Weights of a small transformer language model.
Architecture: LayerNorm before each block, rotary positions, no biases in attention or MLP, attention and MLP in parallel.
Training: a variant of Muon for these matrices, 200M tokens.
Each number is 500 + 50 x the weight over the matrix's rms, rounded and kept within 0 to 999. Layers, rows and columns count from 0. Numbers have three digits each.

# layer 8 attention key, 160x160, rms 0.127, rows 147-159, columns 0-159
519503469502543553423517376490499508550511435582455398615527498543508444619463480543487532460474540576498467521560446529511497441566453514459515494496489583572551461480472475466508479514592497482440537437450486570519449455544558484386514555506491528474536584537458548411519440472469476467538456480542602533478473501484422394463485419546442517485492484510477497526506470459539482451562481498497464478485516566458530445452508498463557428485560546526514452506534565510503505527572522
489561505473461505567524555586515451491490581491603496484527598471459519476495511444512389403518429465438484509497403517417521418511500512535536500520548492503486485493559468494482605488471505510452500609441504468473463488496465441513503508479464475566471555567561544559440441491460533552508599458484519484513559475549542496400497447513551548524542519473475483485425511500556493419552552533467544429459580506472556463491557462491527614396512520501556493533475514463409506475484464
481538424529546410490434528508452492482464558518574498421441490474502577455544477511493457497470472568517507506620504521612472509523466529463459533516477470436500497513571560485611490557417491411453456476475530541530480461498430495402546490519492452537467466605498535511471480513487410503561474570542498595609471564449515453596439517525498403525452510482494550489472452535531516494485604551480565556513498497490460452393524522564502535487495532534538489410544472562447484538450517
497524558560520507446469518547471512408499583449412497568526585481529502451411513526472527497470461462530568465522443462480544450542470528424538483459571570463526494492495477586480466516532442536548462515431525512481619492449488565549521453538574455471443441517465470457557439526470540521376445513413501468434466558484459532544507514539544416484579525474552497496499436440448547483464435549560519551543556465531565390469514494532454557455475567484551518482541568530475499492495445
397458542544473564488447595521446450550532534514603491446473565528533590537537408447517540509470500463457530494488458463475521463575483449476535557516454449454458494457563557456477544551551562454520407441439458399520506497452513508477510509461535558557561478402449429481492438494468556525512552429547513502411460551495464439443547567517541502554478450533449442514476500504533593578559486468509521498464488560503558438439561531535567545447493483456555543537421530479529570458468419
488556545470602386410525471448479560506556525549587549501488494475487537518533412447533471531520461475532446543456461476499513547443493585527523501525491569487470502576496495596478559474490433513475487506548516418499450482452510492477507527573469490505473514528503412484560502485479452479564487439447539545453493531540528510493473551565460550544521557468446504561506456502468456519585495502520431504428476403520592477490447472545509559517480505516474624495496414436470539516497476
522562495521524404517514488387534510552519542508517523461479516450510469413425518486447563509472508558495475459514480507515502570500444405400458518453531500522512535530485445502455543519541562557497510536528481538533496518556497526416505492446496384484417491435519537523572601483502468572551559513414535510414478491454454528520504554520502500474584503426535462499400587466541579581523566547504446457466545437454496501469521487521455483502455466587426523482534523514540507521463473
532487542448538484494492492499504605482496378563511499439511523547506467494476496497515481509468561535422530469472531442545470516563511457514487529493493560455523559434514556481522392477467484599438561540522470518440456490441516495502482521416471541554579528468516425504558435508432484457465490463556594515550468549521434552554513519498493431485463492394540453455533510624539452437587556441521467515547539511554491525465525528524529524475462498460559543467485509464502484463485473
445533508478479481554497515459464467481527493511502534488539497477486531497489536570507562493515488460604469462482486501433481527476480481512446585516535548482541576492413540605451472521567474463544492474441428486578419419519499473537529488494441548510504543550509492510482414486431461430598502560497462529504451478464520488530576515488438524502525509534511500520489504527568479503509497523458525506528460449469464451425435514530579514515524419563599469482558568484472437532531498
484519504526510415478523449461581488504593410530501492558474474540499503626539549473540491544461510528527410451438529513518511497428537481522539549471520484498516443525463473446465441490611553537536483544457600481481532560467516491457468502451521469491474509477559489450466492555461442548434510612575521528516451487615531466448562436525519516393510534564485435455452487500545428527482498611528465479552532458450551463476481489587464439512512466425530489469505484456493514456433539
499538549504446599526462532420473557475546535491512572377441557499457570556485561477545555566484500478551517537513436474496461464468435564539538447422546473548511497445517461527505589557411424519490483506536504502479505484518544577473457550529496503409488412455568579537535487546496488513559456546513503507551554470497510420458503499554527476454389448449448492550510446527520580543475486471473538490486461482522569512481568445601480495417463534446511518439443455471479514500508559
487580460482526514502500506527459470440506538489560530506505475531553464482469516489525494591510464514478486427476478445442549567455559476572486505496583472508534429487506479522503470548413418524482483429482536563486486506533482541414565516473532429525482476452515554531480470548521506489485487396504452519553480503555492530459553520480453518520544532502549559459440506466509424509470505581460509523467557521516562548538554569507451425472398501458529503558496473441551534602459456
570481489479539565467482434514488524502478517468518537435548431550431438497488562494504542512513542497509497390500494537547522545407521518496480514499500446514558484545527483476506550514549474536578519477541588483506483509562482503497493490522481441485479457519505506490470433400498552525477413432430519523481489509510495488493425530537535547421486545502489452533560528449513460473493495457442470450522450487421495509439481544518571590505447417473528527506459544530567535541574548
# layer 8 attention query, 160x160, rms 0.126, rows 148-159, columns 0-159
563599531495568559427452447528434548562520442469543506428524528569463482496484520529540447614503450525615501452562501510524452523496522457467489492433401509408527577420567482494465508493552546467450519460577503488518508506522507563452442504439509570528452577457434514538541504522480467538512524466469508465527561518490525450566464487519516547485476538496517510457563551461449430517397542470464510613473534554514559497439482485440461465489641421438431488588455412471528530483500514
484378482497459500528518511472472516549585537466583573497425546429470469546416475544503560406505535504510470558424526523509418537497517453500538466573470553427576532507515495555568490432571508486517511501487507515527541611497540530444452476557469542477440501469490495495504448501496450466354480576556468548537426463498507585489516421451442583468484586518497485495473525531433468452430522492518580460477554511501547434431511506500524459506481543497468559615433549537526515497511523
445484500498507449594542558517575526508390495562529459366408467510477525530558527467468489480548537487590387582529459468516451434519432521537465551540490434454515519512442528545541497507566506532422565525523482518499392458513534525452537509450472589548511365421419530516500495515551533472494548479520499538546594513530478421536457465531552501495394460497491607477504488543512542489522471538458521452473481579488447553553472523467536415560457493513460496462501447549550455468549475
520504347452523527484430454412533448519462463506472545571491542545545416491470581508484515509436535514529491460454471497493435466448526571523494524564476533472473558442471470558479479439517464555526519485567517490448403492565475528492498404516410534525437540563556481463500494518444582554540496567511478589463526475502543508470491546562343502515555545515398603518420565492528482470455453458509509565397483497481508573500427486544504428516586600551508580536537480541533559512425381
455441574534490519491491469444527528494434494376428482544505511565581561443479484578515557497481490498483463560428622432482508569534470529456455526462498489509382503460542571467483570497510553500549453407523490526483535535469443503556374409442547522482515587460525476496509535453633523552487472567455543407518520493533583478466513441440469483466498502468437532497461446508497436466564477529417533523563586483504475549479532480544528502547533520497414485498522472592507483538516483
465466494463540517525521477500517440407428497496469522572416561483510590524571435532494411533506468445461426589459531503512534453559528507520566456460422527501525591454583495427506437533548508457463511532497459478452414456515535518514463572532538544447525494534559397450533459452595533495513391476560548479509460465537526454504511555472532579528493538468452497569444488465429465580493423513552472537403522478493515497554532432509465518495535502500609528541480562505566460373633491
495500496472428532480502436435463451536512465514511565508549429503481442532426462529519520555533505522519493466550534567462403476469455548509575486403623420508367533584544429577477488521576412458522495530572460535482463549531563505493505534495466509526576551583492517508503543483631508441479528623464575529491501447505449479411499582495507511443553427509425462507543578463482466497473546439440384477475495425501581482503523490516475513471420513546510474494469542508548485547482508
461484460491477399494525526516454499507516519462428539439519510551506438479475504497461529569483412544494558633521600487531557556521504496464579420547454487558496433502485494491462497568548474395516523499575531462454518556488415515419506447529448375464540523485423507510549616537485508502462484504558505540494499526488446542499490502539485431525473522514506556382510438511464532397492470519512589521506555512509538464543561483526410506559557559460464511448529464459465535494527513
530512640570496532462443569580453471390477538432452494454607456527463533476499454530449429546479483519476532491503486466542500507538412522530539507492440513410510544555491479522435451579445501421549460485499517520534462515489480448519562496540512491532496399442553514446565529425536557523504446515516546556573589392470502488482531549417509580561440455546504444439570474605538531503532412501485563535450495537515477464510537532538507515452452419619536431594422448536433513542518524
419505477554600458421546576488503448544476486557402632551504556427520455471574524538474511468543430501505446473518515579483490536472547569414492475510525538535509518527421485428514486421468589426469480534465386488472475443485495568536454534437484448570470540441550575444518469476536543512427534507443506527503456438458536533579498456482492546501500510505566418488494502600433474520565513532530450499571412533533490498477515551527469475516555489556484499495493527578555529424484500
465392432544473458607527461445459490523485573526431488551588473462504536515516545463465517461473489436516510527485506506527506546481576515556468559547496491473501503523447462474436483513515525438513482477561401490590563475494523529552496518522550534532628471460439429519488530501523508596546496495482516552485512532513519468500559494470486470538541479550440406477512451465485484552492521371525519501513434526460509448505472412564523520514478471419483614556522534457464541405516550
503523508485584499547490534471531536434627526526544521574566523435565522522476437477548461497554477563482586535445495448412549549535543531568502527383501538476482448475454531484518489453465452514459511517498553502497453463550565496474506521465510504556554484520539473479472548610484504436558568535540533585483530486547486506541516476429506472437445484416475508518538438525518458510537466436458482478559560487564521482494497549443515478487506542475348378475517484455486531429500465
# layer 8 attention value, 160x160, rms 0.173, rows 128-159, columns 0-159
561519494588532590475447466499466490436495432531503499577498505555408590590562501433561527570443460504456476435630450489462511401538503587378535535502464513469486513495526505469464506493464437533599516462520495463485501433541455532541467553518465524549455500436528506448535477475550573490540498489506522495540453521598465489497491387472514567516512536399540488460449526532504474548520498418505563438462490454425508497515557457549531467494547425509478472485431477512499533509449564
506497508498468514510549506483500457580528548469408458497570518524420580440443480465507533497490421508502482564597535546554481438465546482528552472571548532507446424543493483546356480472539476523515480552517508539502461501481456474504585465507546513531506467536459499525527516548465468415568499451485525554440488517527578399457485475456443484466573537480486517506539452415432508521605504505457459487496449448550588564518466504491454541560554497555515423528514467528492483407484390
453510529544544493546585549501506511547498500506522468454462412506580448518386495571491490445485516527439452449463587553559524488478409539542488479580554513474507557518489530475596512456475519553550428421543492432436469476483490496506479536488480512537525500600480452561425501490509510618520537438514465424473546434470443451576553455501569547557431467539492459551480608492476562547531575485423462433481501522529442495499470467459517482517449469505522561456381514481418488451502545
499541535497517527483503472467524507474528541573522538467497448401555487452484478482501461500456456498539523523456535492501476573507575542541475465583447480451462459518476545527507531483535579529442543507470502480530531475477443408486451518564457498486578537566551495460429457434547509558444592532502472487474542473450496618495556466437451517479519492414538530469512486429542472602453499428543509519535464451532501461545477481516514481497501477403452472426510524504530521456478615
590446538467482483552540493529536525400547544579467477471556581536485473515521505505525524491541520477493560461474438472443498473526491477407440544480497464523513543514512516537539437526536534429452425533527446501519538508525525508462500512510573462605528537514513495497509469535545506471477514499513496458504507500473475452493552417507509442545537487581490430453516465470602554454512457455507500419475488518482520424536475519471500542492542456422544478393506566553522558513424458
504431512505563485473487549486450534552414544550483527514475523482559441511441530503435553490515501511449534549486584446512540464446479485528445600495521490467522529511450564464543547449474496488485524486522485476521457521506558486550517475497578495473473453453399507491534512518506484434486541553580475519465485520498520489517494555508443506490475451508556493508476541561521518450516512492487385528499575554484526546500445481557530449435548491497577467440441505439443470508488444
498551491438434495411484495485435467518525528466480529422501477576510550540477497468526545509454469449477460467513554552533526515440506551464503478512585546453509446565500474518488589485479451465488574496506519522529513474503476484518593447540462384572407428551505491439431494509577498557526525521418482620509491466581448488498533440566562564520519587401500465496485561529495507466523516414476508545454450493575543451481523492507404510457517499615467491518517531494508436476516460
499512443485512537440485471479474457592519510561483469530458494462450475434523476477488451460467521494469462456497464538588428550466551471491460511536458549512546521443531522442504558500483517510580522485528495608478584510537405396593471520549524505522504506555507518489504480509537480492621523510447455512468504504552549502455510453523470425466593516446456447589511421532472456459519440496527586515519474549469547495458474486538509434462506553493583499479495474452479497438560530
504524498461472461464502556422522514460548552470445516533405509424533470567488497515503496421525516502512457459489527524497453528433518450501572446451564543576520570521497510579514558451517506509468408369532408523500550524575507540502522430472533456540452475457539497437585547545548544521433488526589402534427559442449492453537468571633460464432476453484522526547423547601504567604484553531459443479495555477525490579523453513485508555444596519456507498533542442486473451492385495
514472494440468463562516448490502527489471581497436441524521525514540566517469509499512493465498399482480455473491520480512631527493542550510469502538558510384510508531474547461523528542523557506506570468506470546550507548508520582588427515503443469530561594508499418524523526535539482471405451493530476488501513544472496482517546401506529521507502502546462497545504471544463472466473435448513474440584469477474386448491519396552482500405469502529420494435458536463429505436628633
435542434415528507472610544518488459443504508478542465527456493482453521627539558508512449540463466539502566501463525517445459506483461504473494504500405473503505484525561561438475524485529523462514396588453591490541460521514496496475477507471531510430551496510500557547435485537451553465462439540453468504510525534448477557519496413444499494517490504430525371546513469437618521603432530482518518505568542502493540452556468522509470422462586544522455469526523472536609521484488490
455475479458473557528492502422526601464440551567492511512482476408553473480478527479524537502541434489478455460476481434489553512588501536575515488549472598615518502438480548465482461446419463515452525513471479496511415530533604489491501541470557483477448569529494426480443478444504518448501579486543459592522526435524482484527476505521505511598533508489438488590482471469460469574489447549512480539597433508466525458552471452498512494494492499543468516457535566555520458473485469
513494539499481562529516516442473502455573437450500465533559503536518507497583470556523496463537533564453565506488468483476456512430447489488481479446547573511437466453479485498545524481443484580492436483513509448506457432586500508598495472439542516548555548521534534535507535467566500536479558523513449449532549504397534489467508479476406491489491518524487433484523534468559523479472481450473587540551497433550481503552478480485487422495521501524519427545517527453392486579481465
518509487433478477580530487465482492469428508533535489487562579569539468542573502494598501515509477488490444486609445439559479456436476415436477481498507541454524525466451484551560469548478537516506448489585498479532494464533509451563452514582507515525485502497486445542482463555613533500554443398518443492490546522542481502506536470517478491544507479456484497526475525578447522549544400515443472378520436473446466528495455477455420487415432561458544536464504560429533478575612558
478494469472484448517493560552491548482435492545507497526489512536583503532492479471550498445399441459557548427448497484475532440541552530607525481559516436487514503432456487520524525474548545442558588454539470470539540385519526607490513490525473517454442541529457458475425487523595400544459449545453525565459440480603521447559542492450494514428401510475433509512510504449493522485500494487510495493507462506483426481499492602566522559544411534544502617455507509561500528468440559
520489547524550496438463412472463514484468444486493627507507509511507616574527590493522523500513433436573428480510466485447505443510638560443378522545510504529503576420493556433583465512455510536559560483541475414506501457500516492391422492488497499535446527464454501483493547480492492480498491558437512492523432465436535502574605525500496506475447489525554548512482517479482456523576467545544452450518499480459499519435469520560547465530482458395558494467533509458512491505475587
452519480515449447488441490455589500538462505552518527536632501483490486497405528474548509417505522482534467478437508516428501465594490515473434460496492620488480436487501457510410490506559563423543625558493467409488444520457450496419480470482472506565427571466457499472445529461563527598506514524480510541544483519486474539486508576442557437512489494466562464526558588413587451527534530467529479633528513493507494535504539497496518436490545453527456476484436486504544551519453544
461488503503502532391574637473544488580542491531503559538477442457512589443458579460409511442487630443613469541531567587526478481424569487613569440451470549523476477428528472459452489457457594482446555373503463546513427588447545466487525487496507448464494482552560418582477438546519443516629507465472503575439454508570500506478547509525434479551550537458462479486524462491423510511442431477455552489511499472509528587493529463434499493520491545602560469397492532533491454472478470
457511580505486471480448524550514538452550491533481489506565515570386426541495477456497454536596488519458529481544526465566525480521514501430482458521488446503493382490522451549502515489407515448490471506489468518471485568558496547438516489597605476513564515436409544468576400478460509546495494494464522496487522508499483564460542496530484475432518497478480548560562481476495478605514397523515451451529451369493519552452496515528447538510489503486498521459607490467548627499444499
572468538528597541513494520515488584474499527472503482524463483510522535540429514437451511454548501507497486477425489556518464514504516482520522440552478431435500504576439459529400529478531534405538494530528586474490490453475504537506528417470552490492516518502549404558453477540513583521486505505510501519486558500450454490462497492488503529476408475497513410549523509582495478494486511534530504471540497437512471487501420484535511501492505453572469528490443508569541486455513456
497507419440561564602578490537513538388589589493555468456435530452537561540518555529493397469543543484539578511531468478459488493509547451448483456548447507471557497513545537465516500474538462512574470558516602464497438520495428519620458516551405396445458561534557546548570364580370452526473526474550404524370567485447498476471529471508507521494377474538453440515430548565541501523411506430507473570487480551500474386564463487501498517467426509455454585490563445546571480516536563
560473576472483491526567502455477558509496524479488541573451550440545537531487440532502595537452468484394531461509593495466472460531443522563553497418518448502547445454424529473542518436484534536543493458474611504427535543428462493508479456504480559504445510417576578521436533463510479533546604581499488426437534488502426505430512461480463469514481527491530527487531549583473429481502513472502521519503459490607557417510566540481480542524553501578452412466546507411530476500470546
552492561468510587564521422477491511544488553558522474521554495492533454444426542690471589424411480481459483423415500544573532496492451614467503478491456509458474501586467451570542465466535568533572632457499551527503442447395498443501445471549461474558438545548576560566510449571464484588477609499488480550547508545435439580536602470448575519485459462464540409435498537476462434516457516459503519440515554535424439521553426482561512506489439480548540485439453518461382467448467513
479548550501543447529538555434561482488525517524537518574483456455503549593476479488421464537533526550593553502568439520537468461432504481489499505565447530578472440429487506506553485519477436442556438457453513430580425524531535461491490472493462540450453550435515529468500438412473478474504531586429494539532507489547537478494507423468478446532487472438511525505489496460469583511527461527551463482480500407537515471487463474514436560503494551466564490500460540498568584449555507
436448488529499495488453448502492443501410498550537452479546499530476517484572492491548497564448525526500458487559468464543568461570587567445449508453437494463493491409659503475427510447464460466559583414550534523489532504547432488522492419479455484539484507474494499514459451494463475409421412467484671448534472545553511581525469529470574485457484501587482532517520473557496464512589573496591473493509403524581522472461475640553509536484470538461521516380538508466526487503546517
437441470467483456545544537450453594496533576476522539460440426497561459519507616368441432486449503523504547505490635511590474505484522471592486512479533534507524490521535512528519521576545547462553483505491546508469453526530509521575532488512543478516561490514478478492470472449531461523508489356527480552439444494508487505466520498509436472587464475494510436552525560435486447517465482556525551531471445574517426480521418492445479477502528511412484494555564575508437488419463461
486480518550539505472539499466442485555602422467515485463512550465527498532533458437435506522535501488482462564538519510502454513513498555479618527597427519417492480471534449465491487433524509462466483482535564500582495476471528444589526477506460555495488426511522552552475477490501512465579451472511470532388515528510524481463539517513557537483489527530444476531542497458459507567510453525575502439515509479540455459516501451411455507484511616486483543538477519501469548462521500
500467485437476543435499504558440484519542527541562456559519597446500497503570520528454390489545577442528457522587545578470476512541525477557561483502448485497464389467512456468441446475428456431517530554473547497521565466479491487529529509505574469525480433502479517503521357509501478403460473461485494489546524610503483523443465446476466540544437610502565545474571460470387528590407493592493519433582481453450557485435600486477475500584502477534519563523516510486592478529472421
469498516474564445492479520478531467517523527461424417536516482436556485517534540403625441505466512471483485500502537507499481518529553449567517553543478466523527527572501435599519523494491528509513489456473435505520514505520548504563466536491476430454505426445493483508472530435515585539515573472455417505371474420453480529559497502532506472534471487595431548485518561534534521542455471486496501510432480492585497506486499484521496548410587472522429484524465557575467512528434508
444501532520541490505480460559547541451537537539480481470581462470468465443483517390563384489482476468531509492403510529486553517535560504496507556522473515501544464472501555513506587463507546512533576500383438531467516482394494549492495503487372529367428568508543403450475464525556510469423532501483488541478446518518470461500444475552597586561435500544429472532532505494409456550525475488419568566593527499490547511583449513510514484517584559433390527475514532517560508415506558
531538509546526476481441552521536421528530564514541494503434527497512545520577526527531558505576480496490558502516493515479514513540456571503438537507525499421585490469548484555498498456520411411585480538525565488416480517546521554541464404506409456571511435525482462436495445531522482509503494447568540447393442516516531462389528447419489489510547508508498504546431496448542414431481513466496513561476468521556467493486462502503500449536439457557495495507567505510551500442625487
493521527526563557450479413476485507516511464528464499590566447490549450495473519477466523571547503543504553496484539531456507502515511491459509571466493463528470444544556483469570476523534489501542429402530398451556513534532387500496452580444538591573563466523549476529512461467507494490453598493518496444425545501426476438410494517467526496528486477500527518531551500506580410507421442522495450505451514606536519476479531556514501473529435501450491469417505638495480513457570467
# layer 8 attention output (transposed), 160x160, rms 0.114, rows 128-158, columns 0-159
537518472500506499561482532578457504451535455374408469564578478490491590596595498521485512642429424533498542503545455484460503442468569504369440432486533537435528448488533394501519590433496443531534498545535514515461512546505539518462597568510521485527488552467486614445553480523511529468486453475506480451500495528506534473488517411484461521493450498476517502430504447427515508504565498463449544525561477432471575537519546500549542449503446487410519429522605425510498503483478563
485407569466498489594451500466576441605507470439582450506436430499467475522506515617559560512529503489478503573417542510463510457388574417560490465457572494452500542545530441468395423501496542563475479544491509566497559454515444448515489434468526452511502495487550514513505451487618478466462545522517446435529507588445502396444554591513554457424501468431518449541520557538401518553506435533507561518516496512546540518446488469528481505544481429503519489543504563575542509464541435
451492501495431511489492551498456477585536559597426469471501457562504459475356469529497469407513463495450476422517532507621449504520366601524466537512546480467515424504470571513478620472576498449601521451528474455502461482485513556588505488502476492518446441569450576495533462578477539495554526559389483491484458497492501538488501452509506480545495616379541512554513524478470506542566551504585570521475492512530459530513537479519441466415549462535430532488474547437417478445533533
417575493562521492486506540602506506503503509496498480501456500462493493562432626429449606492464481548530480446524481557513461583534496532550506557546427558497449397577532488445581524493537534500543457490500528519465446535525449560484485477492475493483546465583531448579531545434484508474466523560410503566482475491530457499533504412371493536508424481510439540512505431496526511551402497457415498521503510496413539486524453434479441508456547493535424524470519551530573560453490493
491465540459442507573439462532466471398478495477450492486560567487480473529510498499523499466549479495557480534516485587452540543518452442496536527530480512540437522458523513540549520435461586538513456541530461411463493501495503544380482501433529480484517476484453462532560524560508475509524528430587528478509517557374409573610513448448526561472551469548504546488535547476498492492412507504527504385493501444554569484520494515557469497525400526484520467467504531522575481548470498
490426442480505541469437552434477524527564517456489535480434543562504440465468451545451542469479538482486483485459525432534538506494414521442551493418536502577455510467512634548481536511460488593446501512510530503484467478491506509516512592466521502534417492539422518556434534537451471536429567493555420494410498392457546460530574534580463471521556469503516518492547513561517494461515537506504496484508469566563457509533509516546564519547527446521452495519407495530485470468504494
498501472485485509479543521520455559532477469486564484505469460633470496508549508489543483478403458499524488478480563539467602445556429522514453396537519478408514505514443390545463504516529497472496506521487397557541584467531462526568540524531497480550323620434606517513534519483555521483586479592505468502498455530530537455432582482520525544549434465431467460495439462475497421454510408490535549523494420496517547503541423449508474505532531525556532604596560396491492499351484513
503502456494492524451413558487481420475518530483568541509486467454527558498496456585463481482430577561480469482554484499495485502479457416442528502512469582515584463515602485413473395486522554522551506577490543528435521534475456480529409548570474459414468431513544515443509549453443520551505517495459482487540530560466596446488525506475507477423514399528571481554400401578496474553463492533428551481609558518480580490517450458520495509525545479484499499559489495451456593533549540
422469560547435634495587509497436560519573469495489524410566509492498523523476441463493386524432502513524455437502503534471530502478433448513476477494484489523468568464549577584494480586447484535506500470487421457639562457511499436532522469502532480530463562532486478498546541539563531578463533565524432623454498446496466454513559558596501424433493536555551584441411545462495408480530495555451417534522515515518495497448502525469573572412518591490435487492532503372388451489455444
412480510474531519523400486494471461396469505484478454466531509398552505453458467464465578451508526529524491550541552522528559491491515526552495456603519549420518432498465542638526517531502546508526477462513438511397487463464573608641511515474518520433443534540413576496487514540517449460514474492477533511496438591586526404551581529462431589543591437501486444568417443545544544469519537422493471561539457493466484541524477476488491493463493451538442522471467471468516484488570490
436566505505444504512444518507555496483497506449517495523470618482530557544505515497421427539543419547486530528498423532507480507462440463377443573560477442476533530534566468461563538503575453574496481500522534441486387470515631471469569423542497533519528512483475507541428484459439518475568480576481444555529512536519439604507461478425482501534458410438456524532544471496565479557384434514463490574522517519427500375480568501449477516540536580533582515507532488551486539511462425
488507553385507518467423495541469586532585495528494447483498539398557457506533454448501390516449523411544561474547501492522558499517531576522524511536518561520493512516467541438465497529446540552542516427482590557484456473462565564503577538455512483465502475494486486460426510439496531473489613581462482538524473585603445470453438499442460543529471515482435443546542471574489487465451479517498375536448459543563526499532500381554518417462564475454452451560504554491469503554544492
508511569516420499496525501518500541489493523533473463475521540511531489554548461514431482500541496478515539563575480542463466597481506542507522503437461513462589548441479527513478456511472491556495471549509534466528550485440472479493473466450469545540565397546513535567540522515436473488543445514544455521503512595540457516551585486427524562546427527492590483541568571375458431440499453520529584465562510425426424416499543377486526463572502487533411434510538471376481465493412460
444531494388405587466488478500447481461557473486486422415536529476444515409517453556487501517468549518556536581528473479534503468584465465409403517498530609459497544523455541540472532559498552413511492491546562505495431436505548574579453555450491460488439544543505563487539550615492528525492482383489521447478496610466507420570507444414580558441571447479564455474478522543513561557551444519514465442544491501548511527496492440496422541507441560442481524478617461410505506557448541
467484421404558519559503550480495407409502541446429456462491467501489479518570588429534529433465504471551468471402527418437442447520529625585531495534521555453492532599419477532526561462573592348577518486537488484559516444511544588497548470526474502439479513500501477477450493493550478509562465590495519515471422496493552473497525454498542466494508517568412539500429532485514464510460525506425482451490459509550460576472566519568464474539501438593435579532437537500502511506523574
546558487532439427569582487461450522465504483401447567480476488479525520500536548505521553520451418510557467419502449438467508425477577547415511409520535595565408524584472507463569597479479513496552527463498461488485500395513489496475522538544523568414485457588411474472513505532474462520411479479459520461472454480575559499538481412511474487428447523498506584559555535570538516538618564438438459407480481428575468545528544565481563469544509513462484562453521439503508517559525526
435529490562495387441563496557499504544495570487565498514461453501464461518485505461528480456453393526537426547477524499446521533462467508569505456456551524538494482526424397455542528507480497467482532441554523507450515534495541631433594503450394492561542510457425537618553489391494604455486488512506478606546475571502518600533538465447433559482420468451501539484480535496511488407505556513449490534486448504563527492470437545554487517514501449433520542555409583510474522588458516
515506451496421557447555567476431509645511537488510555425459329477540517429551548461498518382529597483502511436481556470494504500606598468529654479595481559487494439465511472457441435490511523546422559546520504565619532507459513543457545458497436418457412534482528497475456398486505458509489487533499448589533463525497504460474503519459532465450457530388489470482493492590433447523449475639494486414494502539507603495578499465556542431494511491541450578603460553529511501510539425
483488586499464450482548473459533477453541431459536523445491515479466507544492502488421556510485505558534507472494505564490530469532527439492467504428574491493485377514491491520451541587418521494500553539536448556446524459574518523527528465568568513428605454534482454551497454518588650466391611391543558465545561484409447504574558450596572513482494474525516432460444420540576503553423473460474461401508421459455550384540512473425484523505470554484545506521522538446604521545522433
469426508541535566505493484463480518467474510544494511512487542519514523478490549486558537512574444513500545467517550446502526463485448524496453552556541435443451441562513465472466520443552482484472489472536427502532475519493498654538565479461464441571469464546486488521547440474526514442478499534580411554522441462410500471444564531476533469548504497509561486549459540513519462562500504473494511529461460574459489503451480493537504502531483481548401531447482553515487465543525466
554531459409439541529438526518484450436562434607425485518441539375511520537539552502459462548622455503483456467468527572606539551569455585424474553585476457467543523537545523535476560485550526501510453497507448407521454474564526502538570479503455448434430512507517439533499613471361469477513424425463430545547493518509491549427448483413524441567540510639491573509500432586504525490502423497481459624440486618463483444519451547472513536457427550461448670330610528480450528475518568
532430501611601517538454579548503613562381570519462482569436600469499475545578458477481575502483528482456565406508513447547504514553482632466506454493496543500536506502519465478524472477472544507494500517523431517528522550516508493449482348490479524589410540619516584564558623470514408484503576471427466446531501485537443481496569463498546465478495490466492478487512462455468517424459488480432453499462511475413452452489489498568423550442569544515431515571550416440486470497463495
505512404501527483505536495437364474569522565488523462525413531459497462439425432578494603344542461592521486438579462553534512554471496639464509546571519473552549427445476424508495571533557612556481531456467398458418450560443413562516530523449422462454486365562515561542598552482497483397478569524412497629531454596490533487507604418403481480584466520439501477521521452484548409408598509445557610525457446492514520658446509518573485499441369497526536564542451564499523502445497524
551509495480438512553585546549502589474573467494557520447482563486526527489536533531483471599536433425505540440468470515517520383495556486402528501455436583481490457481522510555517577568524485437552394603543543474494476446505547562469491415564486487393559482496490549537498531464504490508450489456511452479546489418539477423493490446535487454455409432452501551504468507481542526467523464513556489462497463500551525387519505530511541468568500539501445484568454577527502545392573468
562535383569563450438563505484463451437457534526514544540518493457433503484495563460519525459492527512511428609422474386435602433548558485486514467430481511514487488536497476516485522592531440533601607456545448565440567530655507522480521580556462495473537411525473477464455509518444446515457515425421554456548518519525543485471428475512469426388537452525383512617475484538546501496558448496492445550500452531586480464491486485553450542474553507454506479420563469523614506507557519
519497505436499547476530497504462549489547522538493454457491446469664475541501450508485487416500468467490518539391622472571527498528451551585572536498438413541513451535497575506452519486575576497537480522507539528425449510442517477550521472463522559526477511492507463500428478454566572536575545434567449514523480525603547521468499467470525479520467457541495408583506546495470430593405425609494479515487439556486428440530492432484444483519539580464424566401462520524432463442503505
482481469540468529544489536554563544539524511541421518538525478513554540475452535476471588522571513489410488568526542413551495471500497500475500498506471513487462513560580497441499481550505436439528535549471495535548438475472441457589502504516458486466515488530560459490456459481487528456532490447547524483494468561454447437446504511530477466415483522426490487548546476514417492564469480515480458506509486523562499463538529449437444517541450471544542565506574538506576459388507532
565589474577499483586514478459470530469490527568489524500484582465473496469562518495490589513552539541463551472509493468441551541571564479448505455537606498492512447508606480394476429568515502503452505522476464578524506553503488512561570453521417475485608476466609486523460386481477549434538505497567505426458460446403432480438365496463529494489436583492514478452469503573516463542440444561469477574474530398473497439572564442397544495494447601505526474498533485558511468503478457
433497570486527558519501494528481558458506533564473402457536463470501493564529515418521462503462554496503519475462590554575518495486479390566482479595472517474565467498520498553526484512533525470457629531499374494514448527529531417498455528447471469533456507551522504497504530468589589551444484527465490590396479445514433488442507509565433543516490500496523576509536554435498498570542482525405454526483489510527372466482419486472453491565549457521473440479535569532471477464439541
413432513546503475477479526477520462501422517573482441534492417459526525513500480391469495506445444472558487444428573532499422585550629572528416487554550503490540546614554457503484454509500548406546542508507493488467468576515505589434548576460566524449445555518483450522363424405502561469495496552503556512401507537550479451538410531455437499532573444550443611529478457475542503507503568448452515637500455507485559512593459429503471509459513460524480491475521593508405529511576502
586537515570508501496471541442512530465551562462533562534439433503479535548523577541514450400464534519418447579491473441537489464526447518578521478529512425474566492549512481575414511488477412470513401489520529519471516518551543615403459503491461526539467443485460567548514542472499511491533434440581479491610445472489535474393519479447467510532503525578499463560438462538482548469477455536489513528485435537489474465539491556593471358469442537568450496407600464468503465531582535